Each number is 128 + 32 x the weight over its row's rms, rounded and kept within 0 to 255. Layers, rows and columns count from 0. Numbers have three digits each. The size before them is the row's rms in percent of the matrix's.

# layer 3 MLP down (transposed), 512x192, rms 0.137, rows 215-229, columns 64-127
101:182164125123150165130123171145118086145067101130099052205049130122158133180051088177097141177133081110125157142129055148154123151161123111166187116127120148092125121115082126069107091114161113
101:138093192096117086105121121084065190154086104080156172144236157138157078115136164180138074128084086111151141163101090136121117150140102108133067156144134099099104071103133176098145145101124142
104:119116194115129139171075194108133101124140077132132114108183071140139087175109129083160149109061133170146115147075111158145160106111120158100111138090158057149108106181090054053125156174126205
096:133096133155089144102142087108163166077127186105177090103155124100170166095193195146082147112128092133100136139107110139136099081083139150121110103160116205155051145097090119169106108119138129
103:130179139145164106152102081106104146076093119139186092148133187136109115101097155149154119160100184168136174142196087106114125109189106133043125116111115158096133138120127064085162142106120147
096:104147104113148085124096078124166145115164145137172173149103116170158164120126108172128152145134069164085136066129065128164075095119093201124077102134115154140097173133165137114095130152135114
096:150100134131114084149150116153117102111129125126135142182195165162155107128139137121161143147131168098087099087175111086088145147126224102091108126150131133099084074173173080159112128110147129
099:089164143092107154111136141139161117127161126108108082157169131086126132138184110116075114197190142149085181112106127130118126149163152121183078157160136123086093157093139157114136091115191153
104:125162096109184158114134113111182105135150168175147134166130078108094170208133062196071127095100148160120131126143138061120165139151124120078093074149132149124142142170117156130146126129136100
100:102130184071093113176134135170121135112132168096102139173082157127150128162081129143114111129166151147104119076128042094126168139123147151181127166125094103111060117045140175132143134136138120
099:109123140132211119112087120089159143130123154113097148111131109095146200170146085191116102138075142127075100177127097136150035128122101178097153115167133141127042161141109072057137123161107086
101:057138121151121138133159119155121095113175130172165131131168120189146095115160062114116096137101146081126122120148188158105112135127126141155119137154149155138094152118128151103124124081073119
090:176120124112110150143135148162125197105140104090098151177117096106144120142125142084108175047156166160152143139130141123091119172086154151053141164090129107138128119128143183122144104148115161
103:102127104071130096155096132130165083112097099207147114157084141141141128071122099146101105133153164145098132102100081067156120166064183079124088125047167089108147101092162113197201125073144121
105:115128136154075123171126089148112130117168142133134139123124112096133127173177107144111169191135183133112156152204145108108175151149106125066177126132118107084170149140108061064184101145137103
# layer 3 MLP gate, 512x192, rms 0.156, rows 216-229, columns 64-127
100:062173091109139087125114143160112074099080079164120121104096143126155111066130156091120086146084118133101119140076100144117168121066130156090101174109169099126173121146143121160136168152100074
115:124114104169133133074157116111082135083143115125184103167181152159145122159153172183083081163105136112116126105105143106102094130100089130133156118140104131147169070178066148203114156108153094
097:124168106143098190125157144139169116191145137156141069116151177175163091130058180136078135159170154129143168111080097147063174156173119117171176118094126089164142176101096111172100103146142069
102:125107085109122068161108103089162103170163134165147093145054170168119103149131144128127165114173158072149125095119075116105142113060098105168146035113139121140099131074133107167114109111136128
097:129126123090057215089135133142121087127126155100146192136111137099139098106118104116169126130120133107167130138124156099170078138147121155097152114125092160095126207083134166123121136115115099
095:139097110158088129102116146113112117110130126148192147200194137144101087197066119128126162141151150072095144134088113105102130090104133123107143137115169128148084114098086156055098131117178152
096:142115135123086064185139124120139096105087228044143127160109177085081126128109140112154102159125103069104126143155126169148101130143154128076095132158136130128096099087143133169064148079143112
108:132111094135140150099132182167160225124102130162111142179145139062078119123132165155111095140140128093107130133099068165091128146089167099160149106141131156101105129144162115103138109078148136
095:120153074157156143147153158172092118118204065115138155119109121143069087148108086046112111162121114080156150087141077132097058129158111153110114129127133107117088144113147168118058143114127176
107:110205094182119115154085116125131106178143155141127117123165043129135134134070108130127142107126132113146140097130165093092112162119129052161124102101181199100178157079134092155125054158091187
099:103140159072148130113077164113133106133175143172155069166144110074177123116121108107097135142165184125103102147136117176155122121131091119105167099146173111163114137108168112138133198117123181
088:138130111094144130145136072128113195131114124100106113125120175090141083071090127081111140134069124170134089129179088171172140119196081146072101177075149146085147108112099105064131179065155089
108:112129094118099154127086111196131147129079117108184156092132177127157180117137099118166144140119153111104059172149152173181094148126125124147187130170126137118146167094143134049113124133122180
098:201173150124115121145120199175181145099162098155148120117110114123111146107132122109159128143183125143063128181161093081115098147111126099120152124135177081124101104130094136076093094220115111
# layer 3 MLP up, 512x192, rms 0.15, rows 216-229, columns 64-127
106:184124091165045125145184121139087152114100097106123156173121131158134141178070167119151111134129071133179136121120140091114156105177151063102127118140141134119151131165082136143111170128133164
114:151156141128105077176101149132158161101109161097090117073107105119150115199106135036168119112099114147140138131080167133187182153128159084157112141122168125119106117131103175098103107102094083
095:182110098151077144107163105135138137128129136128135129141149153188171089099090190151178121089146155142135145094092147122075126142185145088128092139132150122113093093120113172164132046126167117
108:178120101111086020120185131157165154162106141159091097151145151156128110146107082104099176112182129134075057117162035161118124204080099081127111100118163090184137136102146188125087133127133154
098:126089109126100099152136108180120063155141124079099163138120155118131098072173140123084083055074095076112121105170139091122143164120132102049116122116158135131091116148126139134098113117078131
092:172076063066096137146064146155064131126121168201129126109121155130105104103105151112081122164157119142160171133178037105146138121083161118093159103123153108123150082091139075068125171115158119
093:092086193112189157128125225097130077153175109100121098161148127143100115143097119124156102166120167049133096101132123145128177117112128116121133168097163130147134098172111137168086090146105137
106:094157092100082128164141089107099141110076120166086152154064132105132136071059161125152140128143162129082166114133095178149147133088083099136095145102123093144155158102107101157127135073133120
097:075103144162091112167195141126131151084106173068133168137112187142076130187082177133122133137119086173088136172133149122149141115077178093129100149175065101173154102111110129111169152126118166
099:155073186121115124128148054107101151114088204069124128148109191075131142164140093108096103130108121166120147165116145171101143107124174115129159149178083128145134180113098123078130114099151115
098:089124131170099128134101132141137188115127165131079164151120142133126159122106141082069192150141106119150132150102140125103080160132074102114170132088101058141180154103214157175127123095119136
091:094147145135112139167105165150120163116073134146168104131060135084183219184193195116179122104144120130126136116108187095103150159155180143148159078091147086126157138125153073170140138103139149
109:122213118077162165124092064152160140143125111143144175083121194083105081167090106157113162147128116135163154137083152140150121100109141129088141116102169098134139078141153120147099121140120128
103:107163171152130149090139155135176189173122122057126103086099076166135114082180115094127129141170139114120094119111138142154120089136187160203123114137179126099065238162168117100101127160133101